{"num_hidden_layers": 14, "hidden_size": 96, "num_attention_heads": 3, "num_key_value_heads": 3, "head_dim": 32, "intermediate_size": 320, "vocab_size": 512, "hidden_act": "swiglu", "norm": "rmsnorm", "norm_place": "pre", "norm_eps": 1e-06, "positions": "rope", "rope_theta": 100000.0, "rope_fraction": 1.0, "qk_norm": false, "attn_scale": 0.177, "bias": "none", "tie_word_embeddings": true, "parallel_block": false, "init": "normal", "init_std_qkv": 0.0456, "init_std_o": 0.0, "init_std_up": 0.0456, "init_std_down": 0.0, "optimizer": "soap_variant", "learning_rate": 0.00571, "beta1": 0.95, "beta2": 0.95, "weight_decay": 0.043, "lr_head": 0.00812, "max_grad_norm": 0.5, "warmup_steps": 200, "schedule": "wsd", "decay_fraction": 1.0, "decay_shape": "cos", "final_lr_fraction": 0.02, "batch_tokens": 32768, "max_seq_len": 1024, "doc_mask": true, "train_tokens": 158500000, "max_steps": 4838, "dataset": "wikipedia_en"}
Each number is 128 + 32 x the weight over its row's rms, rounded and kept within 0 to 255. Layers, rows and columns count from 0. The size above them is the row's rms in percent of the matrix's.

# layer 10 MLP gate, 320x96, rms 0.208, rows 244-289, columns 48-95
size [107  67 107 111  88  86  97 101  90  84  99 101  95 108 105 104  94 103  96 102  98  90  93 105 103  89  94  86  90  97 101  88  99 104 105 103 102 108 100  90  86  86  97 106 103  94]
[[125  89 114  88 178 181 101  84 156 178 159  51 117  93 121  89 107  74 203 161 122 154 143 104 110 143 104  79 106  94 122 101 115 121 112 114  95 122 103  75 118 140 204 129  85 135 103 108]
 [ 78  94 153 139  65 118 118 116 130 148 105  85 102 132  78 131 135  88 115  89 170 146  82 147 143 173 135  71  90 113 117 110 150 126 172 135 153 131 106 158 170 112 135  65 125 111 173 108]
 [123 132 128 137  88 121  74  54 139 157 141 126 160 164 114 116  94  71  96 144 134 143 151 144 111  61 119 110 109 178 141 119  61 142 155 102 155 142 107 149 163 140 169 167 132 163 108 173]
 [161 157 124 142  99 176 178 108 222 105  76 115 122 134 101 114 160 115 138 174 150  72 170 121 176 140 122 129 158 115 138 155 164 109 134 135  93 155  96 128 163 171 105 133 115  79 166 105]
 [155  91 198 127  93 130 157 131 146  78 135  89 117 120 188 104 116  99 107 109 114 108 131 138 167 114 128  41  90  96 130 145 107 114 134 148 188  71 116  97 113 136  95 100 175 154 121 211]
 [ 82 150 146 129 112 152 179 117 112  87 110 128  96 123 108  93 114 132 145 125 125 133 181  91 140  94  89 111  81 103  89  36 146  82 131 152  86 119  97 153 129 120 135 121 105  33 174 191]
 [174  90  99 165 124 167 133 114 144 105 169 115  10 164 116 140 149 124 137  88 182  91 170 161 180 128 121 147 181 128 206 147 139 117 157  45 119 167 136 173 142 138 145 108 119 107 161  83]
 [177 125 179 175 122 168  93 142 124 138 185 142 120 177 151  98  85 162 110 112  80 101 142 133 103  55 108 140 109  96  79 166 110 137  89 141 123 122  72 158  98  86 115 208 104  98 163 140]
 [109 194  80 162 116  96 119 110 114 111  70 154 162 174 167 159  95 123 106 176 169 119  97 156 128 147  84 141  67  72 104 119 179 183 121 123 102 112 160 126 134 124 121 122 157 134 139  89]
 [124 161  95 147  82  88 133  89 135 124  72  52 166 130 121  56  88 133 191  97 108 123  86 115 165 181 101 140 141 116 164  90 182 123 135 175 125 163 164 125 123  98 147 164 115  83 145 111]
 [126 114 101 117 180  91 102  97 144  98  91  78 111 152 139 104 121 124 148 159 162 144 110 185  85  96 106 139 122  73  79  94 133 123 118 110  65  90 116 116 200 124 110  98 116  78 146 201]
 [166 137 127 157 126 120 108  87 131 101 145 116 159 122  97 156  55  96 112 172 134  87 150 149 128  61 155 100  74 136 139 117 157 107 139  74 147 144 110 147 154  69 153  89  48  62 121 168]
 [128 115 124 107 173 115 134 149 161 100 118 108 157 151 130 119 146 134 125 113 130 115 133 131 106 134 116  68 102 135 148 179  97 113 162 116 157 170 122 107 171 140 130 172 143 123 116 161]
 [201 109 153 166  94 144 165  76  80 148 137 160  89 164 107 152 148 136 154 150  71 136 184 114 132  80 135 167 184 140 138 105 134 138 153 131  97 116  92 166 151 110 175 116 115 144 110 163]
 [184  78 151 124 198 159  81 115  78 126 175 172  76 151  95 107 143 149 176 154 103 120 169  88 100 149 149 108 131 140 121  82 121 172  67 142 128 140 128  87 146  94 161 104  60  83 136 199]
 [114 188  92 171 170  85 113  89 168 160 117  89 113 152 159 130 149  67 128  82 156 130 144 187 118 126 134 117 139 131  89 141 135 164 116 173  62 153 150  85  95 175 128 111 128 194 170 149]
 [149 171 108 161 144  90 123  96  94 112 145 111 103 183 104 122 128 138 147 152 144  88 110 167 158  94 102 144 129 112 145 138 184 105 156 215 139  57 147 143  68  79 114 110 179 105 174 153]
 [110  86 126 123 164 134 117  80 136 123  92  93 117  89 124 140 140 215 179 125 119  79 125 145 182 164 134 117 113  87  96 208 105 135 132  95 181 124 141  94 132 140 148 150  59 166 147 214]
 [133 175 100 111 140 108 141 115 153 139 152 162 113  79 151 167 161 115  84  65 151 119 196 145 106 149  24 121 170 126 110 172 134 193 112 125  46 130 109 134 133 157 103 136 109 161  92  91]
 [113 202 140 112  99 113 135  91 165 113 152 148 130 147 116  85 162  93  83 151  88 170 172 149 145 131 140 122 138 148 133 133 151 126 152  93 108 122 113 147 183 128 161 140 152  65 120 152]
 [159 124 113 128 194 109 178  95 148 147 116 117 151 172  82 170  97 123  90 102 167 133 136 148  97 119 136 114 134 150 138  89 131  96  87 124 104 148  79  84  96 134 120  91 145 147  90 107]
 [155 122 134 130  76  71  74 157 102  86 212  92  92 129 133 115  87 149 114  97 137  84  86  85 119 149 134 101 133 141 121 130  63  96 110 155 162  74 171 174 127 138 158 127 144  94 127 121]
 [157 107 109  75 127  99  83 115 150 130  67 126 134 113 100 136 111 111 119 109 172 172 147 117 152 182 108 111  80 169 153 149 106 100 121 128 126 136 123 117 153  58 153  79 154 168 171 188]
 [162  87 136  97 179 134 137 169 178  82 123 114 164  97 122 123 100 138 118 162 165  96 129 167  96 144 110 135 118 161 175 117 105 117 157  97  73 145  75 113  83 145  70  36 102 102 136 117]
 [111 137 178  97 158 182 127  39 187 139 136 108 115 141  95 209 109 104 165 166 168 188 125 122 119 116 110 121 117  86 145 111 147  67 163 175 159 100  70  96 138  86 184 138 167 155 157 147]
 [162 163  95 105 139 117 108 104 113 151 108  94 130 165 141 162  80 127 129  63 183 120 192 121 131 177 117  97 131 154 106 145 130 156  86 113 150 101 200 154  35 151 142 103 176  63  93 154]
 [194 129 133 181 193 140 146  62 137 158 120 129 122 157  76  99 121 102 111 146 136 109 191  61 101 150 119 124 200 129 104 110 122 134  57 146 185 145 118 170  86 177  71 108  93 136 183 124]
 [148 123 180 121 129 147 136 110 139 147 138 112 161 117 102 119 108  72  43 111 134  97 124 136 113 203 104 110  99  79 139 103 131 171 158 163 139  60  56 125  99 144 138 123 150 183  60 129]
 [122 119 119 154 110 103  51  64  96 162 110  71 154  64 161 137 132 124 106 123 164 104 167 152  90 134  55 126  81 117 158 112 123  86 107 126 146 121 109 125 119 117 148  92 109 151 141 105]
 [173 178 119 123 145 121 152  93 134 123 151 124 156 104 172 188 122  74 160 132 115 192  95 120 122  61 161  98 154 146 115 161 147 130  76 115  76  63 112 142 155 135 112  87  89 120 186 111]
 [ 95 106 131 100 101 120  95 100 149 148 166 148 170  76 108 164  93 129 118 147 137 136 132  54 123 158  78  97 102 119  83  97 175 129  87  94 131 135  98 134 133  95  96 119 122  99 176 138]
 [126  67 135 138 115 141 136 140 163 141 156  99 142 140 153 128 155 137 103 100 147 103 110 107 101  65 104 177 150 132  95 184 116 129  97 159 222  49 139 131  75  92 202  73 159 130 138 148]
 [101  86 159  95 118 164 171 106 120 127 126 164 145 124  77 158 141 147 110 121 175 124 169 153 127  77 146 151 134 142 123  73 134 132 177 155 125  84 221  88 180  96 148 164  33  89 130  99]
 [139 134 146 133  95 212 152 120 176 118 122  93 140  85 134  89 178 104 118 119 183  67  98 105 139 150 115  61 123 157 106 167 154 130 107 177 146 185 114  93 110 117 119 142 165 139 104 100]
 [158 118 121  99 152 140 115 119 115  93 153 140  99  67  64 161 150 122  73 119 157 132 131 110  61 142  71 109 130 163 129  82 136 147 175 140 187  85 128 146 106 150 139 164 151  78 149 199]
 [166 151 102 120 130 149 137 157 129 127 160 171 121 134 104  84  99 155  75 163 109  90 142 107  73 159 135 132 134 143 151 103  59  57 145 107 115 157 143 168 123 177 144 121 172  56 115  89]
 [ 40  88 151 114 129 132 164  98 196  82  83  99 113 123 128 165  97 104 104 129 130 172 142 117 128 115 103 106 124  92 143 160 137 127 143 131 121 105 155 130 142 174  81 167 121  65 131 172]
 [123 102 124 183 114 132 121 119 173 121 173 185  82 105 142 174  99  80 125 103  72 126 191  94  21 112 145 110 155 102 113 128 164 154 101 118 125 109  98 166 101 129 185 189 130 161 135 137]
 [130 100  65 159 144 114  80 141 135 137 158 102 104 205  85 124 157 125 122 131 140 106 160 100 123 171 113  57 124 140 126 106 164 127 156  98 129 188 189 164  99 173  93 137 172 117 179 153]
 [157 132 116 127 134 141 129 154 198 132 134 151 106 154 143 112 133 184 126 151 115 171 135 137 146 240  89 105  82 102 121 100 102 109 161 104 156 101 100 112 126 110  92  61 134 105 142 142]
 [106 162 169 138  84 137 191 101  77 100 159 105  73 162 112 115 159 124  70 121 126 136 134 134 107 149 156 127 102  84 110 120 143 169  65 106 120 109 179 135 200  92 105 173 127 121 111 123]
 [ 83 184 153 113  66 109  90  68 144 120  86 130  95 136 116  77 157 163 102  28 184  86  91 133 135 116 119 117  78 134 163  74  94 180 125 107 168 121  90 105 167 110 159 118 117  89 101 130]
 [156 130 131 214 177  90 116 154 149 139  96 124 141 127 137 131 105 157 119 166  53  92 157 123 181  94  93 103 136 107 107  89  90  89  96 131  75  99  87 180 112 122 106 107 138 120  95 120]
 [110 121 136 137 164 140 101 130 166 170 141  83 140 142 134  95 129  54 125  96  99 118 181 161 194  75 137 119 161  83 140 110 157 119  87 140  37 107 106 125 147 115 100 101 150 113 142 155]
 [105 163 104 175 124 124 117  97 140 145 132 137 114  64 100 121 163 102  94 146 129 129 142 156  73  94 116 118 154 160 160 131  78 135 141 125  57 170 137 158  91  57 177 121 151 121 136 123]
 [107 141 184 101 174  87 145 128 158 103 146  96 106  89 104 144 115 155 151 115 164 121 171 166  41 178  51 135 129 181 107 143 128  75  94 160 173 107 140 128 107  92  97 129 170  88 159  77]]
# layer 10 MLP up, 320x96, rms 0.199, rows 244-289, columns 48-95
size [101  82 103 115  91  87  96  99  85  85 108 102  98 100 102 112  95 101 102  97  99  96  93 101 100  99  92  88  87  94 103  94  92 105 110 102 111 100  99  93  84 101 106 108  95  93]
[[127  95 162  78 135 149 173 150 112 143 170 139 157  72 154 163 197 130 127 120 116  93 112 125  66 158 111  74 148 140  73 115 112 129 134 172 168 167 115 156  58 111 109 139 120  62 109 155]
 [122 182 101 124 132 130 186 116  96 168 128 135 126  73 115  89 141 171 170 140  97 135 144 167 115  96  90  99  84 134  99 133 136  78 130  79 117  59  77 167 118 113  98 126  53 116 166 162]
 [ 94 148 122  96 139  57  82 195 148 182 147 106 102  95 139 149 138  81 157 128 118 142 112 110 195 132 144 125 125 136 156 144  73 111 158  93 127 110 123  59 141 193 105 171 122 140 173 164]
 [ 75 168 165 148 107 217 106 144 135 186  96 141 120 135 144 154 161 121 142  98 132 136 135  43 109 160 147 117 157 124  30 110 144 128 112 124 103 141 109 168 135 152 124 121 229 188 104  88]
 [146 161 153 149 175  77 138 126 160 110 150 146 134  87  64 136  82 174 100 162 146 156 169 139 133 118 118 143 108 173 174  79  68  75  91 113 128  90 171 135 119 114 151 127 110 121  86 121]
 [172  87 132  61  95  87 119 169 148 103  98 126  81 142 172 120  94 145 150 124 153 144 134 129 160 208 133 140 157 161  68  71 135 174 138 158 127 190 131 124 166 111 140 161 158 112 148 156]
 [159 132 102 133 176 146 116  61 157 174 198 183 120 158 134  69 128 169  79 137 108 150  95 136 105 131  85 115 169 107 145 113 166 106  91 104 106 167 128 128 143 116 181 146 131 125 129 120]
 [158  71 205 165  68  78 149 117 143  72 143 167 122 136 105 150 109 106 130  92 108 171 102 100  72 126  67 104 154 148 153  68 135 192 151 124 133 171 136 159 113 123  84 146 164 105  84 108]
 [119 224 105 105 150 134 100 198 112 105 152 151 156 133 122 118 168 121 149 115 138 107 131 118  45 124 127 116 126 144 101 137  90  98 108 149 121 131  93 208 116 121 180 135 159 115 110 181]
 [120 112 160 151 197 200 161 174 160 141 130 142 102 166 114  98  81 106 138 113 178 133 180  99 138 142 151 140 160 209 109 103 128 123 155 139 208 144 126 125  76 197 105 118 129 123 101 143]
 [167 169 180 120 101 183 131 109 131 162  71 135  88 113  87 201 150 134 148  99 137 130 146 129 183 170 128 128 117  88  90 134 166  94 154 113 173 121 178 155  93 153 118  70  91 161 141 137]
 [119  88  61 166 144 148  86 167 158 133 137 124 167 229 170  84 162 156 127 122 183 143  44  85 142 125 119  98 116 106 165 127  51 153 132 167  93 115 163 100 126 127  90 130 106 131 154 121]
 [152  98  91 173 134 206 126 106  96 118 116 103 143 196  96 155  99 120  94 157 134 144 103  86 111 124 153  96 137  76 109 116  92  76 104 149  76  60 106 125 223 125 155 132  95 171 138 104]
 [102 114 137  94 120 138 129 142 172 118 123 125  63 111 187 138 230  97 104 110 199 111 102 135  97  96  82 191 126 129  85 137 133 136  74 113 113 119 162 186 121 138 126 154 186 103 174  98]
 [169 172 167 121 149 167 130 100  79 102 159 106 169 122 123 130 121 145 144  88 121 149 116 148  98 110 152 172 190 169 105  68  97 160  68 158 128 114 176  87 135 104 106 118 121 134  84 130]
 [117 118  92  87 176 171 164 134 124 132 159 155  72 134  80 119 144 136 169 184 137  86  89 107 138 170 138  98 113 100 102 179 185  91 129  86 177 168 161 125 149 110 139 146 169 137 127 157]
 [118  93 106 110 107  92 162  92 162 125 164 144 112 104 166 135 158  99 156 121 101  98 171  99  94 118 136  66 142 146 103 132 151 136 101 125 170 112  93 128 127 129  88  87 112 150 153 181]
 [ 94 172 130  85  76 101  76 116 123  59 108  89 138 204  81  90 115 124 125  69 135 122 135 156 118  57 120 123  83 119 131  78 112 135 150 121 176 125  84 142 136  75 155 185 154 128 177  89]
 [125 137 154 111 170 186 156 101 187 119  72 130  84 124  97 124 190 107 152 169 108 194 176 121  99  73 188 142 106 163 114 112 128 123 169 155 117 141 144 111 162 134 133 153  79 182 126  86]
 [169  88 114 109 117 117 110  97 124 108 196 114 129 153 186 123 127 151 155 115 159 126 105 120  88 168 135  99 161  89 166 160 119 141 157  87 129  87  84 151 112 128  96  79 161  85 110 129]
 [202  87 104  94 108 156 168  91 115 188 112 161  95 132 129  54 141 139 160  95 156 105 152 174 135 167 150 102 160 136 103 149 117 155 108 134 100 112 117 148  68 110 170 207 153 114  90 112]
 [125 119 132 179  75 112 118 123  85 119 147 155 142 114 123 140  72 108 140 152 135 142 146 148  99  90 157 147 149 121 130 157 176 120 135 192  91 136  59 160 117 156  99 105  94 128 151 134]
 [144 120 177  97  78 154 110 134 143 183 115 109 162 188  87 154  76  99  44 148 159 135 191  95 124 121 121 116 132  57 136  74 133 123 138  99 112 100 200 120 111 115 129  76 117 134 164 165]
 [168 123 116 102 187 122 172 127 145  89 107 138 131  78 145 177 163 121 147 107  89 141 161 171 113 118 106 187 158 108 107 149 106 122 148 201 112 121 163  97 172  87 126  92 128 131  55  88]
 [135  99 104 148 114 179  82 172 172 160 106 122 177 173  86 130 121 146 114  88  93 119 125 103 153 156 180  74 161  98  92  89 187 151 161 144 162 130 173 124  84 158 133 116 146 172 126 105]
 [132 147  70  59 158  86 103  88 135 130 110 181 131 153 181 137 167 161  86 132 182 156 161 125 107 164 125  69 130 173 135 152  99 104 113 110 100 134  79 167 161 108 153 132 169 132 160 127]
 [105 131 198 132 130 115 133 106 141 141 140 139 104 163  90 104 148 130 105 148 164 124 129 159  75 214  65 106 134  78 114  95 123 190 132 163  54  96 120 129 154 163 145 109 131  82 168 105]
 [113  93 185 131  97  94 138 151 104 122 114 130 110 105 124 136  98 136  76 109 121 119 139 133  57 119 127  93 105  80 106 160  97 144 128 157 102 111  47 132 144 100  96 162 143 138  76 101]
 [101 108 142  97 106 194  99 148 113 114 125 143 106 128 108 154 173 117 124  52 143 123  98  98 140 126  79 100  92 139  97 184  75  68  84 124  66 112 135 151 118  90 143 137  81 145 204 163]
 [189 149 174 123  68 156 122 145 118 152 134 133 137 103 154 141 197 109 129 112 108 157  94 116  94 115 171  90 107 183 115 120  74  74  69 168 129  42 161 123 137 112 101  88 123 124 184  37]
 [126 131 133 163 124 164  79 138 138 164 108  78 159 114  93 106 107 139 116 104 175 131  84 125 112 164 139 169 157 141 191 168 127  91 184 126 150 182 100 133 112 129 150 144 151 115  69 154]
 [170  95 122 124 103  47  95 127 124 147 187 117 135  93 151 125 106 128 167 146 133 105 104 147  91 118  98 126 117 112 102 171 120 141 163 166 122 115 125 125  95 177 134 145  94  90 147 174]
 [137 154  88 137 131 103  90 106  78 133  90 137 192 162 127 129 129  80 158 182 139 177 153  84  95 130 104 137 152  75 103  97 102  81  71 170  98  88 114 148 214 133  85 146 143 111 142 120]
 [132 143 155 179  99  87 141 124 118 122 157 113  71  76 133  94  98 124 124 159 137 145  86 184 145 121  82 126 136  82 148 122 174 110  97  97 168  73 207 181 155 152  98 121 109 124 130 118]
 [123 138 103 148 170 125  82 135 120  97 117  95 151 132  99 143 134 106 177 159 154 149 139 147 165 159 158  81 138 114 158 160 144 104  66 114 154  88 150 160  86 132 152  67 113 171 215 178]
 [181 134 163 169 138 150 140 186  90 143 153 122 139 149 144 101 105 109 121 153 157 112 168 104 117 108 123 163 126 117 102  80 100 141 119 132 123 132 107 142 198 106 132 119 159 181 141  75]
 [108 122 192 147 122 148 160 161 119 126 210  62 134 128 143 140 119 125 105 140 116 148 105 141  81 162 116 146 110 105  96 180 145 153 147 125 208 131 101 172 172 139  41 170 126 108 177 160]
 [147 118 150 140  89 116 165  97 132 125  93  64 105 128 168  95 182 108 160 171  96 127 111 157 125 115 101  99 165  85 106 187 153  68 125 102 123 162 213 191  93 135 130 106  77 196 143 108]
 [117 191 106 137 162 161 153  94 112 194  65  96 113 135 134 158 169 176  95 135 142 143  96  94 149 185 117 112 168  91  96 159 119 113 178 150 117 104 162  77 117 138 139 203 162 156 109 148]
 [132 171  94 122 167 134 108 153 143 135 132 140  16 163 203 166 105 110 124 131  86 109 148 133 105 180 141  96 152  88  96 144  73 168 146 111 133 122 164 111 105  90 222 134 137 103 203 120]
 [102 159 110 114 139 172  91 156 122 118 112 104 142 147  98 189  89 109 150 103 154 143 126 129 123 143 108 174 126 119  99  78 176 181 115 127 115 151  74  97 167 149 155 149 103 101 137  62]
 [141 139  80  93 149 134 164 121 129 170 118 170 144 102 130 150  86  50  92 175 149 168 104 128 163 139 122  84 118 147 109 153 163 107 162  73 151 116 151 127 126  91 118  90  83 160 178 111]
 [129 124  82 136 125 186 247  85 114 141 148 107 139 130 133 118 160 128 167  82 126  72 165 112 181 105  98 127 151  90 168 138 111 104 148 177 109 127 113 143 113 121 159 124  92 163 127 121]
 [101 156 121 118 145  69 137 154 152 175 110 109 173 114 160 154 129 121 143 161 126 135  82  92  96 133 127 155  80 111 137 127 134 177  91 115 122 168 119 190  81  85 173 144  94 106 170 175]
 [107 111 170  81 129 159 120 126 144 159 211 155 128 164 126 121 197 143 180 145 149 155 142 139 159 147 105 121  91 150  77 145 101 151 134 129 101 113 152 136 176 180 169  68  88  90 198 144]
 [152  98 142 178 126 124 132 166 110  62  96  66 130 150 138 124 125 192 115 150 134 174 102 138  91 116 120  91 136 137 156  95 103  87  62  94 153  53 126 111 132 106 122 106 154 159 107 136]]
# layer 10 MLP down (transposed), 320x96, rms 0.197, rows 244-289, columns 48-95
size [109 100 106 107  90  93  97  99  82  89  98 100  96 103  97 106  95  95 103 110  96  91  97 102  92  88  94  91  86  95  99  96 100 103 108 102 105 102  97  93  87 102 104 105  98  99]
[[106  92 134 159 125 129  76  88  69 101  98 116 129 130  71 126 140 125 207 181 117 167 152  96 114 168  95 103 140 120  88 216  93 150 132 102  99 158 141 102 120  92 181 116  98 130 129 116]
 [ 63 172  73 143 130 159 113  41 133 127 169  99  71 154 105 161 137  85 115 111 158 121 124 142 170 149  97  82 118 212 145 183 183  84  77 170  93 163 134 141 111 150 120  90 105 121  98 120]
 [181 104 150 124 177 131 146 100 159 125 153 138  90  74  44 105 147 160 171 121 135 186 130 147 100 132  83 135 106 185  84  83 137 174 167 132 144 140  67 139 171 149 134 150 138 129 181 127]
 [ 69 127 175 138 168 135 152 115 135 107 146 103 208 164 129 176 135  82 105 175  98 144  95  80 117 156 113 127 142 124 140  64 153 168 104 110 187 133 114  97 114 107 132 102 133 152 173 154]
 [180 106 137  41 148 103  90 130 137 144 131  43 129 157 149  94 168 155 145 129 175 112 131 111 124 184 188 161 125 117 147 139 101 115 105 124 159 123  97 128  94 130 128  93 116 154 130 117]
 [110 161 102  84 143  83 126 184 141  97  98 188 129 162 163 143 100 106 137 168 141 143 115 143 135 191 135 163 142  81 161 152 134 137 141 142 177 144  98  92 140 196 118 146 183 135 166 155]
 [ 93 121 140 108  94 152 163 102 123 109 120  93 107 119 125 157  93  99 158 129 149 106 132 111 125 153 135 143  91 183 135 114  82 101 130  70  76 145 130 141 163  78  60  90 112 133 153 133]
 [167 146 108 151 142 107 124 143 191 101 113 122 151 147 162 102 112 145 128 191 120 178 227  93 123 155 123 124 158  75 119 158  81  95 109 122 150 134 149 135 124  84  89 151 133 128 132 157]
 [152 108 135 107  91  99 154 143 145 138  86 164 132 164 190  87 122  94 145 161 145 132  92 179 195 151 141 117 101  67 132 125 173 103 125  27 164 172 147 133  61 129 103 146 121 165 131  53]
 [ 77 177 130 131 144  94 126 172  91  56 116  73 104 175  78 132 104 141  95 103 148 152 147 143 178 142  58  70 138 125 144 113 143 104 136 107  57 119 122 146 147  78 175 134 121 123 128  97]
 [122  93 153 132 125  95 148 138 105 157 139 112 112 139 148 200  46 117 164 128 127  75 160 125 151 121 139 130 124 137 106 164 129 197 105 165 155 133 161  96 114 115  79  62 102  96 156 127]
 [ 90 113  84 181 176 135 118 123 141 130 146 156 124 114 113 141 116 134 154 183 166 145 128 113 131 185 106 191  98 111 124 122 129  96 150 108 196 156 117 117  95 121 167 127 108 168 123 157]
 [112  96 147 134 155 132 101 103 175 156 128  83 131 126 151  66 174 172 122 152  85 157  81 163  91  98 125 114  74 134 109  81 116 154 134  66 107 167 124 139  76 183 115 153 108  57 178 118]
 [106 124  85 133 124 151 108 108 166  97 136  91 145  32 151 126 156 149 141 144 124 149 117 127 161 120 148 143 144  82 133 154 154 147 157  88 168 157  89  66 120 175 147 147 145 124 134  72]
 [148 116 139 154 108 141 137  79 185 100 122 134 117  83 113 114 196 106 147 134 121  93 105 135 151 123 132 139 132  96 129  66 128 138  97 135  88 130 131 125 119 128 134  91  88  74 116 116]
 [123 108 145  89 111 108 141 144  93 181 159  97  11 132 178 111  98  90 164 117  66 130 111  97 143 148 115  94 142 155 124  86  88 108 136 111  69  90 151  83 118  93  62 108  80 139 130 104]
 [180  95 121  77 119 124 131 101 115 160 119 103 109 152 113 121  91 122 120 175  75 104 109 149 171 149 103 145  85 190 134 118 130 157 149  31 144 176 117 120 135 118 173 138  96  82 140 112]
 [158 138 115 147 132 158 101 161 148 101 100 119 125 189 143 147 176 173 135 118  58 137  82 205 132 160 148 165 133 108 173 110 193 185  81  95 148 148 118 109 102 154 175  71 120 148  99 114]
 [124  84 134 108 143  93 104 141 152 116 129 135 198  88 127 124  84 149 164  98 113  68 167 155 145 145  85  88 111 162  87 144 140 145  90 122  77  93  67 149 156 137 114 140  98  86 121 198]
 [105 164 118 169 130 150 197 118 123 107 108 111 119 110 132 144  98 147 124 157  98 196 146 186 185  81 152  95 103 214 122 146 148 206 153 130 149 143 105 131 144 120 122 146 103 197  69 189]
 [104 127 116 127 151 132  86 153  87  93 108 127 180 130 181  90 150 132  95 163 124  96 100 150 163 145 149 157 133 157  98 138 111 121  64 130 125 100 104 118 125 108 161 164 120 150 142 175]
 [108  77  88 146 134 115 145  86  56 131 159 168  72 125  94  69 140 135 161 111 117 100  67 113 178 172 137  81 120 187 114 152  86 143 155 191 151  74 147  96 114 117 113 147  74 111 121 116]
 [112 103 107  62 111 154  66 116 148 109 131  87 128 142 115  97 123 142 179 106 149 156 146 144  82  90 128 115 131 134  96  96  77 183 114 155  92 157  93  88 201 126 148 129 172 184 103 161]
 [151 114  94 130  90 143 190 114 131 100 175 116 175 144  69  87 121 177 143 104 119 108 189 131 131 111 144 155 126  94 138 123 115 155 138 161 122 137 165 180 151  58 139 156 136 135 196 164]
 [145 160 177 198 116 171 172 105 127 110 127 140 133  68 118 100 128 122 134 112 164 128  75 170 174 130 108 111 127 128 126 162 129  97 161 164 100  76 112  79 119 167  66 129  78 117  88 120]
 [154 109 204 166  61 151 166 147 130  43 156  78 153  92  79 150  94 137 146 148  84 105 121 163 157  95 139 103 111 137 144 127 135 104 128  23 128  99 150  92 103  89 117 128  78 123 100 119]
 [131 122  95 110 156 105 113 134  91  55 105 105 134 170 137 152  92 113 135 149 115  99 156  99 152 137  86 131 169 152 135 131  40 144 105 100 174 212 111 117 107 138 143  74  68 119 122 167]
 [125 129 152 122 196 134 102 101 186 123  47 165 150  90 165 187 106 126 100 124 153 124 179 177 156 145 141 174 137 147 144 154 130 106 160 165  82  87 152 100 168 125 112 144 128 119 120 112]
 [151 155 140 146  95  83 115  85 113 178  87 109 106 130 152 135 111 136  85 134 127  84 132 128 122 109  98  84 115 123 141 103 134 118  81  39 105 115 102 141 125 123 145 118 148 165 103 176]
 [144 127 110  97  85 164 154 152 141  95 145  65 156 187 121 102  89 142 106 158 155 101 108 105  98 169 129 190 168  81 168 105 128 153 116 170 121 105 132  59 196 131 138  98 140  84 123 166]
 [140 123 158 116 112 126  93 141 144  75 117 209  61 138 144 124  86 129 120 132 124 161 120 131  84 111  58 162 106 110 111 133 143 103 147 121  82 111 106 143 125  61 207 131 146 145 170 123]
 [ 95  54   3 125 123 111 117  62  82 130 141 156  52 103 114 117 145  94  94  78 136 113 189 148 110  85 149  45 139 128 159 155 135 112 150 175 117 113 137 117 161 155 112  99 160 129  82 124]
 [ 56  74 174 139 134 130 127 151 172 135 107 138 127 108 143  98 125 136  85 177 140 117 123 129 161 105  72 123 163  99 115  77 164  93  64 164  62 155 146 127 166  94 172 125 139 104 116 113]
 [160 119 125 147 110  98 117 126 162 121 123 157  50  97 170 148  85 194 131 136  98 182 147 141 129  99  83 130  96 163 113 148  91 163 165 137 105  90 152 121  52 160 164 171 120 111 130 147]
 [122  82 106 109  59 146 193 107 101 110 116 115 119  84 171 136 114  99 123 146  93 111  72 163 105 173 135 193  74 154 127 134 146  95 163 137 153 106 117 119 179 133 134 118  85 132  81 212]
 [112 200 102 129 185 141 165 165 150  96 158 104  94  92 133 146 137 113  82 123 159 107 144 174 113  68 140 158 128 152  56 160 128 127 157 107  60 104 128  23 151 109 102 128 131 116 126 181]
 [158 141 106  90 156 113 154 141  62  65 167 139 130 110  70 149 153 159  72 204 165  72 135 158  71 121 109 131 113 114 137 113 118 140 142 137 140  77 114 133 102  89 146 137 119 128 106  97]
 [130 182 142 121  92  99  90 167 106 118 132 107  82 158 167 178  70 140 133 154 143 117 123  87  90 168 124 157 143 165 129 116 134 162 155 114 125 151  59 163 125 127 129 173 174 112 125 113]
 [161 135 111 108 154 139 101 137  94 122  39  82 162 121 151  93  86 168 167  79 138 132 178 156  95 128 126 138  80 120  93 120 149 147 107 120  95 130 147 152 153 112  69  67 118 158 122 132]
 [102 143 133 159  83 150  83  63  60  97 160 134 103 114 103 135 111 149 135 165 179  86  75 189 100 160 153  72  85 192 129 149 106 137 162 125 145 128  72 123 176 119 111 140 141 161 101 136]
 [148 127 145 156 196  69 121 106 143 133 151 148 202 142 163 139 145  84 124 125 103 177 123 100 117 151 125 189 159  76 111  60  79 105 109 114 155 136 136 145  80 125  92 147 216 112 125 143]
 [178 145 156  65  81 165 105 131 113 175 147 215 145 114  90 101 117 101 120 177 106 126 136  88 131 136 117 166 148  96  66 162 138 103 134 127 143 175 137 113 127 183 132 141 122 168 152 100]
 [ 98 156 106 150 173 156 142 127  99 113 180 177 169 106 124 147  96 113 122 109 150  59 150 159 143 109  91 114  47 182 110 126 142 165 108  98 129 112  54 119 171 144 108 154 112 168  71 178]
 [121 113 128 150 125 127 187 119  99 120 203 156 113  35 187 173 143 149 129 167 129 114 143 102  72 123 155 144 152 106 180 205 183 131  73 146  82 131 121 105 109 139 127 106 118 142  90 135]
 [121 125  93 141  74 140 129 158  90 138 155 114 175  93 204 119 140 155 179 106 131 149 168 158  70 169 146 101 172 117 123 120 154 119 141 150 129 106 173 119 101  96 172  81 110 139 117  97]
 [ 93 118 108 128 202 146 133 102 119 157  81 145  89 172  61  97 169 133 112 157 122 140 164 104 140 153 134 184 116 171 150 118 161 142 147 150 114 166 128 169 168 166 111 106 131  90 153 125]]